Part of a small language model's weights.
Size: 12 layers, 4 heads of 64, vocabulary 1024, 12.9M parameters.
Architecture: RMSNorm before each block, rotary positions, no biases in attention or MLP, tied embeddings.
Training: a variant of SOAP for these matrices, 590M tokens, 4501 steps.
Each number is 128 + 24 x the weight over its row's rms, rounded and kept within 0 to 255. Layers, rows and columns count from 0. Numbers have three digits each. The size before them is the row's rms in percent of the matrix's.

# layer 5 MLP gate, 1024x256, rms 0.214, rows 546-617, columns 64-127
098:176135122141119105113135160142134108124153121090125113141115140144112156148142182118161144125097179122047136111119091141107144121120136087102141136140118146126116123141117099123118188149140094
107:118148118141170152132124112136115119096137149176146161188121091170153105100114094102146106128136130100144110161127148114129133144143138113123108090140108130105141145127147103122107124131134106
106:129123128109150086080157130103157120152132175146114087104122119161103125094118156123100174129096146104117129107175145098129120141128140092130105126107114154110156124118106137124107118130148145
102:121098111198146129163122174133119136147115136139131105092117115170112110105133110141100151106148180106120133163130135183129122105097122148112169157153095148122133103110103107110131106124172124
100:130167128133098171110093105122086094172146125120118183162132161136149109151132127123124059120101150105145156099113157132092143168154136156187138150139091125121129159123135089132130133111101147
095:126060144090124197099093126114106120124153146135115143089122147126107153124126147131127090122154152156117153095167166104103158150138141126127130129089123121125160109118139160162140088126122129
098:106136127109107161125118146132105123138120124112121129088091127093112117139118144104160161155140130128145137106118123115096124092079134161140116141129124106121122097068130120124110127096148150
097:122137138079134096143147155136131132140135127121138170074130124134129082148139079130089183130153181149087137174122137106134128113115093162163100079142105123120157118130107141081119110168114084
102:114102162143125139133184101108136138148125122139136158100095089124126167107131140075150143142096133138174148162075160092104131155135135130107117094161117140132144137102156131159125115132140145
100:132105149111162136151126145120149142130120184140096102105119134130086101108119118111086171103178097137135139128149109136101104114102118140156136122140097103131128112136115070137125088151093131
100:114111112095104090152098124146133168172146127185083135114099168161118120102093099156135184134129149162084156121117160126103138122115150137131125119153130067133105116135056106165139137100129123
095:122127129151073126131105120121096144119155128128145130096140132159106123057156172132116095102124104118100117155127100152169141105134100120106118122113135186141180137128124156144134134128149121
101:099117092154129122114124149141141176154156127118099124147157144146127162101096117089151141169137111114147100101181143127109149102171134134112147101127114130125150112162136151112112079111119148
097:149140164160161135103075144122085128126138095140136100114187136129096163151117145127117158152156135119108148124142143122131135135057080154062161114090113107165148113126136150118132130135149087
099:149147130126137116162158102134051148164127139092119120143116093134129186134140135129127171119111155131161118111138170127100160196139158100159146113134143143124145155135173122098116147113106111
098:118113092091129127086176106105123115130165120143137166100098128138087091129111132122127098100105130114143128113172109122105136167121111099146129120172136098126107118116167101139146138158146081
099:116158156119131112091112095111127144139143142124118127108136121090140098139185144095157128103105140132145136129114071122132134070140119141120083121103082144093125159150139129147136122141134108
098:130163155078105130120085100086124131152131138107138133160157123088148127103144149165128117119130130148123102135199114110136104151130115143136135130100149118111149140134136110131119128089137084
097:157144147144143134122120122143137195099081143098105125154119142128121129067137087149145148136120139090118155098120115114108139098127154101102082094108146091157105089128120102174101119131077134
096:127149141120096116117101096113137130110086139138131162163147107132142142126104126137075143082132133116131147151131108117096190151139133125142102063148138112124140095166121111144153114079124121
109:170127158078133126098122121104138119082137133111076142159170115130081152110126119128128144128106117116120098122133097142097156122124123106161165133070128156133120138113168125091129154109119170
101:142114118138143099146145111168135111196130136125098138129112158101101169101147094127117111155186132124114126126103094075162116157148110139116157111157100109083105105123114154118094110158128119
101:117145102144151149136128084125079061130133128102117148104127104130139150114128122121140124120146125112172125112115116141094118146116145127130086139096145187106178107127132097179106099113110114
098:126156130119144123114139147111112177136147105184126113103159087142134181125148120132108146098124139121156159106125123148092149171142143090135123082145145116159144130124121108160149168133116112
099:135139110125126060142104121123092159124119123107122132149144121113127185127136136164122120102177146120098134140148129103140124146153135130144097144161129113136117139119115169126098098141143145
102:152140160213122115115132117136156146108142153135085149122109133171149085100138117120157138103127126153125110116122141133180166171124115168124148121138123170141131123099158117083127111119095116
098:131141139127177145121120100109097123099160152177171137203199147122101156098118111155101161111119132138093143138162106118142170164155152129118135123153096113144156119137123135158132119125140134
103:106147114131119140145113186118115114119106123101129109131162105113148129105125102121117123173126170144098114102118094109090133135143110136151129097117120168156084128145112152108123141167175127
096:141130149105113108091118135159095119123088148111150134147111147106118118175136174154104107120101139087154121128100150095130116153122116116151105157149121167130121139134140156146105120119109128
092:123113099107142095111116132087105078170148137057111173119172131114117089146154131116138118111148145124081165132144110147131121083144108152147127163136165099088137124152123129134121102132134078
099:080125139131102150152130159139144163130168137133122123158092110141096162143133128116155133116112119130122107095139123104130142177127109127147182173154071079125102102112121155115157086157161154
104:089112155118103089129126137137101145143143155117093130113141133136117103152111136144130112130113111114134133133091146146134116139112113112157120153170144097159064116142131124124076090160124138
107:120113121154142139146143139122105152138117162129115119149127081154146108085134131118081093160104164126153161127151146133123087149124120123132142140116127086121173131133161140131153168096106163
100:137135138110108142114114133127155154121137145114143139082148110062111168163093114130161082088097132169160164120112174088162112129124161142159122093132120154109073085120146101138155112143160120
099:119115114144126109128137119132149107105120108142126151124144180128139112139118099132137146128108144158155097121097119139160083113106105110111124174138123138146131163114155155158136130113166148
098:122166103135159116136116122111140113143143117134123163119131115128183139146087122135134167137115100172109173129111090151142117144143106140175173117094086141159145124107169063135120131101139124
106:140134130141125113119148147150145121121139105142115098131118109159123145161107099118112186147100141117121156114142140140128108117135122109120120158129121177125133099147136117107102147133195079
104:103147149114098158142164144117087111174148125115142140107109093132123125149128126129113108137139142119153152136130102130078120156103140152165157125183130111131155169134105133133150159132154128
105:129146132146177106091109117128167141132158148145088148093117114133131139125119142070149117126126132142091114172130145124117154118133093091086101138103143143122174181148079141137143158089113130
096:139117169085127176121125153174159161129131179112152124094107104131112177173115128126136127126108090113113157112108153142130131117140126118147121167144125136138108095138139115140096125137129137
108:146138147139119126093129112142126111149141135158105174083139112149108180129114138114152125144141094152111163106141118135141140107118163114121114142132154074143116118114119151165120106117122110
094:154146130147095157155096161118110112133142145104106154183172145156160138110120108124102122105126109117155153122115161106116112139116152117087133108140142169112169144163144158131171112150115114
094:080170136107093164090146096131109158144113126159108118115119158115109116110144149177137121131150143184102158167145153117130106140126130118143181135103106108113156129099084117096102154114176116
102:162143159109105182151120186160157120123108111131150106147091118143136067123146135114091145136150173128099160128111127123104105099131172113141136123113176131134156121131204143120083153143151122
103:075138138156151107135138142106101171116119135137155144107162106168124133143106098091160134104133136124108183121129109147095105156148119122102117122121110121085129142096135120106102122156104139
098:094150137092132096154107189089140116146137120140133108086108135076152111159078139155165125156152134126148127093106075153102112134097133149158161146142141107093143183127132137140156132126103111
100:142108118142140129084099122116106145142097141077150129124155126130097183103113130156177110126136119135161126129122113079150129118153146150122121091162102126129123111098163139121145133146121105
095:104155143149128124119154129117126135116129088169087148158097128102176096128147087139131113137131143127156109139104174102124136134130124140148144155103113168091125101129120094128085123144111094
108:061131144158107122145144098130118124129114112160125147156095115174106166097141153157141120079125102102130126125141136153130152124152164157163128085139140128115137139173139171141116083120131172
100:120093137109096144136153123123100132155140125161136159135094123105096148138104121106131164186132121155099108158127125143149121114149148131156134125131138102126132126141120137087146123153130162
102:117101154109094126147121160118122076101127188181090105123158112091123142115124130076106101108148116125087161146130168103111155135119082117120131142123108093139130133144123103148139155109141139
097:100175165149139079094131123132129094109125144144156135136129145145135185143113127062097095112098132099132132136131158115166138129137157163109127162121099172146157134174119101118147169142123153
095:137153153123133148123140136129154149092145123160131122132142114123123143156122111138132114106129168140123110119074104128153164133103086106119103103151109148145084127130173126114127129168093127
101:098107162087120088134106134125128153153186111115162143164100113110133118112165160160148165082110124133102145146108113098125151122139076151081092108159137105104148114101107173069094087111126125
104:113116119119145169138151161149092128156162097068153140162148146166138128144164140096126095155119149125118136141108146140151127108107096121091076086168118132084141143119146125151123079140157146
099:070156157141137109154163091137104120137147153093103158136171136140152139141096123133147099117109148150146111131145131182099147139089131146143098139113126116154148098122128165149130143161114132
102:097113133121140131150158133131131085113096094070079107133106112147124136152123134096132105115144131159113091117138139122116108140116110128155128151163137127110114083133114128108114154146092136
103:119115139171139130134110108156172105116158117136145165112148146113081133128133125117139151123143145085099165131100138047142111128085119169125117128089083132154139111083135123128126147145128133
101:117115119117117157173135108157143135134089082144090142104097126109148137129144122150155123128110129125129098120090136140138087093121113146087156149103158113133114152124170155146117128139164117
101:137075135104112120087164177094085116111128113108121137097107145145126146111130126125145154102165149147116148152120139130115132125063117150071115175087115135171146164133157129129133131138149103
106:144110162134138153131110153138138103094141113163076111125135116114119158161182171130112165132113121100133134140096151128108156168125148105111120147106140104115118113144153109135080133170133142
100:166135160141141140065140144098145106178117105128112130098101123117133147129186154123096117121114096148082157158134115136108190109098094135131115134100095138142132119138140116098125087156116119
104:135170134124087123149114160123134128089119128110128102128104137150120108117142146120125185099162155165153145139136121164155142183101174133130153135166109153118126186127078126147086105115183133
105:123164147158140147123127157086130161133150107136136171149143098168138137090099112115168097137122150149104117129153137133098116143114171162140126120140133178142115180164150136116084126144128100
099:111078167113131154156081159141148140111070108103114142129139150163120075113174178108119091126159142147159127116116126082120157135126152113092131114141131127125119115153098115137097137121112141
095:104152121093159141146107105122157175114099096115110101125087133098140117132166123163136156129156141127096132122100090102106144100127156172083134105130070146104110142123115140120151098118096144
109:166136097164148144118084131128130121127131109148183126108109140116166112109141133163120143181135132140155093117121152105160126158133150105188129159130119140118127111155159132174140160099089132
100:107116132143120133088139164096098113145113129123103133148106152126091100090104149137140140100127154107136166168169132116174137148146106139119082163122075138167123134135101133142148184133116123
091:143142137117121107121168108149085073141144138119147127128076197125165114150116123152107138094082125098130152088131123178137112172104152107119171117123131121104135130089157162130122144097102176
104:136153122117116130146154163117096159076135092127154109144119173118098116087115142113106126106100106098182181117108106130108139137144128112109137145137126113108120143142168148108189119121171093
094:087095119187109073137141179135122127110148088139128117115123116116114120127203095107143180084140117203155121114092119107093147133125109111155084077126149139096124150123137135108142113130160125
099:104105132092096130052117142129152149131107192088138157136105128154151101142111131138134097115137154121109098136104129144094211143129137151114114169118132137156094106163152119151122146101093169
# layer 5 MLP up, 1024x256, rms 0.214, rows 546-616, columns 64-127
105:118145120140130111111146124108109128145131176133098119095151182134115111108163108103133110117111159108137138118114127131164101145169086093165165095147101067150191128085111153107117113126101122
106:142165130119133120180133117137122084160125095093147068092122164147128118141143155089098121136122148185089147104103106091134136121131105122109153172130131145143116153162118136150156142092130076
106:101127131133120110110099135108141132161139182115143119146153126125169128064094105123086105097113162120128103145159152121159117134123107115146123104132124143142130126129137091126152160111091130
097:146144103145101139099141163144110098123107109155146134117125163115115131136160128100192120154130144123133122138133161117103147162162105192141152164107152135133108129151101119122133161119138128
101:112133127092155151111082191112123147172143139116142146103144150102108074136090107132151122124091114158122114161119129123095197112110116124137112140133139095082135135120143128097120151108156096
096:100162127096114119163132144143086123143127147131144121162095117108147115123068155130135138148118116158098159167097113129163105163167145152068122133151132115137149141118099121125140114112117169
102:112084148162121150124123141159130105123110171134117130141099129154122099117100106129123146131135155117148137136143130120090160132128095154127125145173102082140103136078132112163141137125080175
095:148116166155109130158095110135107110159133096135118166110121119158143122165117152132153105147125119094122135146125105121137097097159156148126170094099170129154151084141082169116117134144143119
103:112148111125122121084148129133147118115102132135116090139152140109078086138097132126101095120103135128114110167148145125129185139100083125174123150107113144133123164157118100143102130166142081
098:126118118181103127126170136150135133157136136157132133137086105106187099122116160157138116137074195121129112112097102121104139081100133085144126170075179162113152124102142138131120143127123101
096:173169167164169104154127156124125114069133132077124143100139143166130137140098105106127118129078117095127113160111182163145135150148129107130156144178138119140152144131136152093118152115071150
099:134127129166103179090124111131124148136144157158119131102153172137132127128129119144136102163058099140118116150150118171126167121117122144106141118119089175120141145183144137125120163133127150
099:153180132136111137146140110099080138118114129088168075130106104085117145134104131113135122152163121177130128111135131122100110100106107116109135082096127141102139145141104138117152119123172146
102:151137145066142117043129127102139163119094162103123115142140160098144150123138163089189102150095157093116114102112153156158131113136134113151101097133159129136130120131090127138091110157130102
097:170127127143118128084133135139135163129125141100128132137106135121190128110129137141151156160158096115150134115151155100121111128127130100166153091061112152076140115171146185134133098129134146
098:127142117124100113125109094145115144126145122138113139131103143123126132172065154140117107096121132119115111121113123129143124146137083165089140116134151128151111113107168143149119163166143136
103:108133106114148093135105128123089137083153149121152125094133124125168110080101139145127101137135139122129095159101098148107156106086075137163143109145094118139095102135132131129167122109155147
098:093152160113176112098104143176132119106128150154129132153137115126140124162109129097083170125130153155094167112130137126114135112101165113112129183075143134110135119068127123122157102119160140
096:106165125095150100123127158154131121165131144123118122135152083145135115145141108085136139124113099113108120150105126141143162146138111128127126125142150095145117092156141117100149115106179134
103:135128135121160150128148162161128130130170109151136114175122150134127144152157108141101131132164158119110127108101109106140092110128135126110139139115125149110116122120123130131123115130099120
105:150107126113124121191105121114175113118126124103154171140119077161151133135099162130160093136143136101122149121120126154131081091110159081137117115108136133165163127129098156146166100093136090
103:148159123158159143108157126143130186139179140135123142117115135203118099133174156119077146112132136111157144158130055168124130145094106127147131134085117122142134187118117124103111148124130120
099:129109105128165125133101142102119085115149149106102148102182119130119115100128092074104112160124120113149094089053120161108123127132127073147125128151119163108146137074154120122115148149110071
096:092124154180114146124079126160155123135102124153135140139121158130140111072131167130100191127143125118148149121067151156080116113133125140101185118136129138110125126118110109140163079133142143
100:130116123078101091139133193172141097138136099123092166143106099132096150102163116142111082136157123136102152138164094086168148137107155109130150171139147125113142138165129143070106162177119119
097:124126160130161135110142112107145107128185157077132126123135144115148087125124114157100110158140142114155153133140143094144135086158128120108110116106140114115125111121135145085097131139099142
096:112078071120126085120165126143168126142113101106127155131153118130078109162121169101157105132159140119120131106120153123101104128132114140125079124118141141147096166119110126122128106119112082
102:129118161083100164163093176094082159181153138129121111123149146092090136146142114131106100106141134096162149155166147152121123109121069163153149146152124115119147141117066155112152117176131139
093:084153089099134103117090150121199122128110127152108095140107139107165102196068147171097133134120118153096096085158134115102129149117152145087144127140112117181149128172180125146130147106136162
102:143139154125079119155144093137155131103117158157118129146117114135117136120136114125111112157090113118146108094168114118106123130120095086126145136124155115091141140134112104129160138112135129
106:132137133104111128184108142156114132133127077148088131134100173120122080102078169135129168163153163139161127114109127129132126122119120169126086137122139114123085119152137130130126167116151090
099:113173104136135139128154147089115132107146134129135114165163121122139181110111095123161093151092151136133108172171147057140139189115159135122097132119134131134139111134155143124192145091123130
101:122106119122087129114109109122098175125164120103161126112132143107157103153125131130127074122100159059137078116162144165141144132122140124126109140145124128127111189128109121135132138119068129
099:107130110129120128141116159124153119141112122152127145104204140126116124129134147094116119127104087152121132094126120125082126156176123141167163132104201121146155152172149144106103120129131130
102:157126123118128083151144141116161107108120113104103121113115127101112152140138115118131135097094117124128046124145159128134135114138141100117072182125129124117126127117122111142092151123092129
098:138168103091120094084117159124133150162089108124111135132133135150090151055146128158094157105131128144121113121075119132129125115133113159121118126168103102119125125146118107130144129133125117
100:151116172113101122148120119122080087152139167170145139160106114097123111116107120110107085133105118131099089110111161149163169164102148146149082128114160132121108144152118139079137105135106149
108:133116105165129112099130127090133132133143142148119171140113133143131143155109133103124087138156106121158102103138160117150083114119121142063100086081099122164155097087137143177114069100111151
097:084092128131135105131189136112098129150162127146116080164129095101124166115151123131118130128060102098121134141132118132108126145119078117131124140162133149130133120098139110142115108165178118
101:132105140118127103166131107131119114144098177135135142133149104120100120126100117116132161111100144153140136139120151127074113147142115142109123102137152157088113104108119164104100145107114137
102:145109128138124130132137145115140123175096127128134110089135166105109107100118148135122112148085127109118125156110146108152143116140137125127129120136127118126138157161123089084098138143103126
095:122116131126164162115102121149162113126114138158146154127134124117133146127150169139117102116132127111109133117112101154079136141107147083106105118155147114107111149144138105135131143165123116
096:099131108100104141106144136127154146136098112091100123100085130117153118118097130167092119096143143143161158172139142105123145168076101120133161125113080113134127136125095167156142172110122125
105:157137138076155120103108142107122133062127131098107120124125134151138119105109162141125132118071094149150139144105082125147180137091147136144103185139146126103119129143120110104113143125089128
102:091063097127132118131127120146131124086110183165162110126102169135132114120140157160119101078183149115102100113121110185126133127145125134112128103126116153100110103159108115100140115175109102
097:134114152122157139149123128122140140151165105164126126127123156078154146133151119161135096108134166158150148109102148142103163135120165137140129144122134095126112144112157155103115178094129138
105:143134108146136101100120122144146158131095159111116104184096150129114166148134124140118128155150114156106124182123094093142157159160075116152155141145158129116154103109155108148118123137132129
100:171142132137132174096166162141122135124119110186137129118103114108133115135212118168132113146130135136168075097122144127150139138128088111139113164106115186172098119091157137100076111137142166
110:109089173149147104137118115131122086125119148098139113121097133152154128123086112152152126144109132119111110123126136115132144088106125124157120149121149153147054131170123084147117090124131129
100:084134151107139098141141101125102121131139188165131116134136118131118110116140095125154128186149124128103117137126111154130101136140111123122101149136164140087156186102106157091092135112092106
098:146151122173108102112092166121106144146085132098150093057095103129103114144124136112128164117143138121138100132149142122115105143142165135152122144118132135090127110139177103143154097083092144
098:127157156135113090086128136136148114113112136160119145089126149149144141151116122134102125117136115129141118129113128114159101119101120126081126149121141140089152134128129106109144127149107132
097:094140098063096161145152101102149163133118098135145165176110127125110123109090087131095140141100130141066120125100079113145137122107172105130091120134133124111133130134129097131140154109102109
104:121086132126112145141113124144136136115132135114203116115076096135101140076137140126131122121133103094129105106111126105197115103111121138128158126127148187110120131126121156101124145137116120
109:157102125108132129141133099135106144088147147093122123144112115150147103165112120151114153135102110114162128160142115133156128093102169147122138115102164141122143127145142123153106138129169108
097:149111137150086112087130128063144111125186115061101134132130124143134134148144105158119087132143110139118163134112113143161099106150136134144129141101135129109148126125135118127151109121191148
104:120123154136148167144132114110064121163177088093111190101111094077089121127121139115122069109130148151110104106130137169180136128158114156163168094166131145111118141158147136154140095137142089
098:127128100135163127133104128108123148131153078140142121140093123110101112108087141129112143108097162072132180121083147059137114126136142098092108119112111157148114142130131186094108139101123120
099:159126074150169091137157127127154121104154131119190144164146112095141130142113153145118095127137146136094134162122078093125169147123155129126125156107112117117104124137077121116148137064164159
104:087077133091141140104116114151165137156138110120140124148106181101097135138120151155119102131113142156136150112108140154134109088093166104112119114157135128161159126142077118119150130133161118
105:124122129143126114140148165092147134123136063134144137120104124124139122137122124144113150110132104126154162148123128114128128170120115116127097084116099126098086151130142133104099104144130164
103:140118118126151157115102154130129127166122125110121106143107175152107120143169164114091110114127104164178133186155075171162104115122120155148073142103130132108113138136114113119110145142120120
106:116177151163110128173108149123133130147095136121145104154139144129096124119139155142166120124107138152104138112078140121155108149138162141144109144161097149148130121128130144151082138101149131
103:108127107097092072139109106145151103099128161114119141135164128120099091106106128131110129128138119096144152117107106190137120089083155125126147084134107145156095138107122125109130157145120184
099:122133105121142144131138148118143135129066111119132147141164095141139109137109148135126122161139134116149131138148146108143137162141130160096118108083169158083121105128121092143100116134121117
090:080149107144172162108133100159140149150151099108129130118110167130115108100145157132131140111109116129150153116166100188137157100114104135141153102105105148113100170138101159120150129109148141
107:139119098136153115161108135096178098129148127145139132135180139101127117123112119129143110115143122160115117123163129149145131136108093109118101139122130162149148155126160135155148114103117148
096:118082142136147143125137111092154098113123155110138132171074141094137158107124159082103179133061119127124085168127144106114132110096135130095114139126109162121117130133156129123121168120135118
091:103136139127081149106148099145141107105070118109145176163156112136113127127103089077110125082118115163166102122128141195126146156102140122127119123093117127148094133087182175124125102129155151
098:136144104102164157123133163166083144124121111141155122161152162136128091139161108152141135130134114129152194121102142139112143138182174172155137113123122129103127138148119121109170121151149135
101:155129082087067127175139127118099142130113142138157106149099141127146096117171098144122154106116142133090109183106088123094123133127122086172154113140130144098073098086124089137140148146163117
# layer 5 MLP down (transposed), 1024x256, rms 0.2, rows 546-616, columns 64-127
100:126124091103107174091136126122158150136145130097159203174094155131126167143152113122168139133099075143121126110113116143106101088126177115091148125079164163112133139131106133143124151115151123
103:142107148165130165115117124116121157113105085108106125144149159129130136153032124121098137148149116149125168123154077106137128099120102129149142141132136100195101118096104132157114117168116133
103:132136129118139089093081119142128088154169115099117107138179156104144119109090102121088094112120127155144086132155142142173115120158132134122111082142129107141100084126148117124109107138121133
101:115118177169118189155158146118129112151131148132097124140113118147114178103145139121126120125165134095099162084114111116121154130102139122138092082149136109135101166083141097129116135095097127
103:130143109148131143156132134107098127138120162130122119110130137135114153114163147168149148141136108128095158096112133086145136104117156093109159168155124105087104113140118089140162160099151129
102:102188141154132124140160090155127174122114120150149110142171126100123106154109127131131132135106110109097133106149117122126140114145119130129133082139152140130180112156127096154114132120164091
101:169132179151156123113127115153138128139206097127113133117141060074131119157110127134142145152179110138121085077119135127137116141125122161122107137154081175177149143145135098148074117076117098
095:140161127137149120132123096146106110121126133115141131126136116123134129116124151157120175156151154050116097097130147154105152148155148152066122182152126104114161078154141131132136056077145107
095:161105099123148149128129123110146132139118186137125109118143130123117171130129090112146075168147162119113116130106128103120175137063100129177131180139134119121151144138141149142163189189128164
095:137130118120131134160161126068108132121108085137130109123070178141095117122172098119129123119137095126162124127137166115145157128123131098123130136101128128119139135113151167159109104120067139
092:080132097129117119123092116109124132163133108168131166127101150115092146071133124097134150114141112165122128082141144161145139092122115126073153139186136093123069128126155126144119124136130144
102:079114101141118145146147098151144156117106114131105117129135101179133154123131138110124133177127114123140169152088095157142133160109137110108136155111108091123128105134139149117153169143142164
101:133158127123123147123098119088151120146094095086133118116184132171092103090129098106121149138165128117133134126157092110067127130173124161083143111121129125077151101158110107142101145125109131
100:123104126142124110152147097129147098147092105091156153096101136112165130132137122098147086135099122077139124152136152113090122163170147145138110092118113130105094132125121153100091148142157114
101:132109140168150091128125121107116142101155072087173104112125142137150125126129135119147112125149124118120158153154089175154145082137134115101142118086091115110158166136137095154120079148113147
098:104146169105130138096129113100124152082174138171106142131119107120131132168132124131171108112173144087136180110128123120137100118125129112141097127112169148125139137118105112092133076134127103
106:134118124145126134149135080080177129138107135135110122148147138122140134147130119111128108149152113114109135115124097154089152127150110131092133153102133137149120141124110157156120152173118108
098:113134112135134139121126161139115132143142137153141148129131140137142108120125133092188148111110087139114088103155110167135149106093133132167106116162152172098124110162125153058127104118141132
096:141093083125110103123115141139131121119152065100161146179113144114135124105141114136152116169109126099122151115162134134127148148125159145134137153093125142099142139125148143142152122144113146
097:134094145152139121108130132115136116126099113080128111138150137174122111101125156099086118140114140135116110175108190115135171142119136126128133094115081131130134140124164150132118113108177112
106:207128166094159110140142118146131124125129121109123160093162130130109135111134123152137139135176149107121128133155120132081138108054139106092120075103132096142168156113123127137123154121133105
099:071136147109174132120127161157092098150155092159115114149133121146140098115101141131083091108113129144111140110123108152129137106102109108159141109169130141150138166103154142123097130113132152
100:133097121110163099137128129124156112106144094148119111125114114128151153160144095089088139126118069120153112169107148155116120081111090108145092121168163115093129152178104105099061127152162138
098:089122132110066095178134183165115128124146118166096137107141088126064097109120120128116135128142077127119109167088112172119084109150099116118120112088127108161142110159131138129147088107138134
100:141159152149149096106084132122117162129111127123117156126189161136144120122102150093114127106122129162150123167175121106129125171154106127142115130148125162163134106134119144113128099104182164
100:129143170165120159114115137102131139099119160101093103141133124148110141138098090166129175107115097142121162101097148163142153138147134119154096115120076161104155167167129186142091140120097135
098:103133127148126141104146152131076130139093080124129167096112150121119113116140150144164103143071156127141102111161053121121117120172130124158087134156129123134132103090163142118128127096133090
103:110175132159150169151160142108133178149167143143112096144134157086147147134145132151131104098068114109130141095115110139136108111126156113148137184173131112122107144090133082142129134152123161
101:068062127098123157151104117142143148076129127155156129080084177152136129131131136155125133136127075109101082130133129124154101141091098113122125153122145141146115194139191117147117118140178140
100:133157153142129115117129116181097174077164140113172118129120138138111119117121131139142132095112150134121107131138084117135103108113110133141137127092143149112093146115120120154121122123117103
102:129134125183138115175078121135119119137118136097142102114152151112126125151097098090122146140137150121098131136110103124131121137139153168141087132089137121159134163175140127149117127111109122
098:112139149100119090148135135149136160115160160116107114127127110108127076165145113126105069138097191116134123108130119137094087125146071108118118125170150085112155107149149099138122117135117115
102:097098128132173123104128152081128127143084103121146118118117113170104149128128107172139139120155115156099090167129126110122124115130142120166110119136112113172135140136117144133128142124194127
091:109136114112135125124094157143130108111123153116148089101092158120135122096117163108080155135147116078124113123132105155131154148151107110102119169098172077131147116171117102118117144106126137
103:105133131148141105124134140154089154148098141137112116163147180132115152080135099103175145120143096126123124117146127144116116083142130132089073098136099163168126146172135152114131135172111130
093:119097122136147117157144064128164134099112125130172132177095130127150149140174120130108148138109148117157166114107124105107179142162117137167146104174146132097136134115127138134089182105128115
104:131097185127118167120139125084139080167118150162129141126112105110108161117126150112099105145095108162110134182116130118132135096100126115175116088117117101103121119127102148106139151149129077
105:109106166147116148129182149089132114148132120091140099129135121157099135125131124150098138114121120120149148145063140140159126140126116127122118118141125137097149121106141136136144077086110085
098:106145164110134132100116112102161086133138141119101153077123129136122128155142160094135193123118099116106068106125107125126136097135167137132112129127157191120139133138083145121150133122116108
103:099133137115114113148140155089137140151136138146158125100176141171134147129158095121158146094073125138083095133108078143140091143135088178114100130112155147170142144126116098129169178192168107
107:117131154126130133142122116093119109168147124149128117146085159129133117167106087105101106111062149152122168105092169143107149115117150121113125129101136138147101155100081147140101124167166145
097:169110158165136139135104101164107115123113121154138130178135144104098108164159133150168119109150121122124122141129128179159107112107172131114117104124090111137130105116136117110121143126127113
095:136170085092137129148086110127088120122115095109127113116136126171162109122110136124103126144136121130165155153118075130106162107134130169098106142149151108132147131181131147111090099154131108
103:126127118105136099123159117111120146167094092143083162117133127150130114147126125146110136110118091130131092157108150139134124115149125118100126075135125123195096116169111113113111131095127179
101:099136146116129171142203102123122135125130147162141107129103140115148153105156143164100133092128126098134098147161130130122109097131132167129093149132118101151125118145094136129163135140096132
098:118117123190143112128124062146153137125164092112159118109122122102136108165152102112106152138114140125147130143109112164105152122158121129128088143153080145131130101176106065155129174117128116
099:138138126151142149115124092134148133136133128128152080139148150122126106065146144116126102157109141121171113087074095121114096130116129109085160122082140105118108124148100112149101117128127162
097:154130133121141146098125092132119127135174124124132130095109124158116143152157123111120103125106109110092170130076104107122163104155104100141122156142125103115123194118134184149064119110167110
109:164114166088173117112085146147125128113165142127124148095131108139145156166093139137083128115143134147076102135120110124113123128130155127212135120143178116105138132121128109139131089152132149
104:103135090092166116110165117120136156141115126138101183152178165107142157128146119124106117127180119128131154098119124151155156100153126134137099159120119146068126133129098149121130100118118081
102:142130152148107108148094118104113098122114128143149102147106131117121165122106055091115173118135150117131133116120107144106109079147112094112118186147106142130095109136076128119129115110143155
100:117123160129180144146111097130171120096131168147120131136121166089128131117131125119109095114179129144148131115103154071112120143117140135120128106123114159143149111115131139164133121067099188
102:157049171116108081128126148099142102150167129143132142160119110122121141121133150106125133106159144150162127133154125114118140102113138111155117180145169127143122158134158158079165092146123135
102:121107107159139115093081091150127106120141120101128118125151091125125145106116140173153133120135124097124125111146136109107089100107173094087143162102148134147112130106138116125158110086105136
102:132120094114110095144104150121115147113088125118160140112121151094108105126172106095138119131136168142121147117115138079105152110130134160138110154174139124134130137112149101139126149116139115
102:132140098115140155092128100097146122124145121072128183133113154126135108145158099141148138176081135128096105150123098103099142118155157119133115120094113129139138110175104147149181127163120155
100:142132150142150143101089163134161137127102124147135149146082087149085097136082182142107130127152117109142112088113105129110158153117100103116115097129115156106151129165154139159121142142102087
095:095112148095135102109173100053126113135119125138088115120123133113175154120112132157104090150087121093126091120110154144102101136155134096114122098134187092136129142127137107102168128137100120
098:104111150115099118115117076144161107166119117090155151163110162115105111088083117116135126133132123112114149118168097139119133153084128109144113117136203131129106121080130172174125120071102095
102:120099113094154116111149119142111149125174115156122142109110119127110118143079138084119112107117084149099151085110108111140134161124112117132109105134080124124121106099106127111132135114125169
105:106080106166133116163104119151128149114157155157153144120113113113116123109120184137094144141134142133172171126140094149134090120115118072127136110159137103112127125130125125167123148141111144
101:080148122168136153133115114157153101117168104136114141124150174098101127151150145134118088117120130139136104126159157111139098101102113116126128121128129141150156126133105121152107174131145118
094:131104111118129086131126103115146107137142135154143166120117120124153123100151168157135098124179136153119133119139122130071133134129144121126142084149096116151112094080142130122123108121150135
102:121093145091113151100190125217115091119092148137149151111110144066126137136138143132123130131102173115115116086119136117170148156120110146158097137184136136115135148179134152112119119128112117
101:115145122151109143103133128127103135105121122129137109117086124121085139114125086135170146131141137071136153150139113076143149156140084109130123104130109159113129150117121164099134169134154135
099:109123109090151144108151166108119104146124115089161133177126145158117153115145144141126096151097113169181115179115094159101107119138122154116119103100098116132138123078079113120168160125128139
105:153136128159113144117123154117137113128118140134118146119110047076154082095101147117126148129147138125120116156140118096133138099142073095107093142132153101138122118114110125123120139088087103
104:155165166172130095127144089131197126084143097153107153134123074131118116155123093126114136122107117144123152103127127138118171110129135145134160101096137096140095114113141146125122082136112091
097:113181128123112099135133119170111119133135108105119109144147112114113075152077116121156125115112111114151138147125099104124114155150138100183099124135124172105154143134144129106123111139125107
095:107094101121131153101092121138087129119127119152117121142142156145152141148168120109141164125132135095092140124119178144131116102146126117152168092124145118159121131107150141109105145140132157
098:145125152124140102137139076193153128095146084129136134124127145120145142115152136163115120132123134096119108147129135087144138158123139170118176117115175100065093111082105135145112166124107070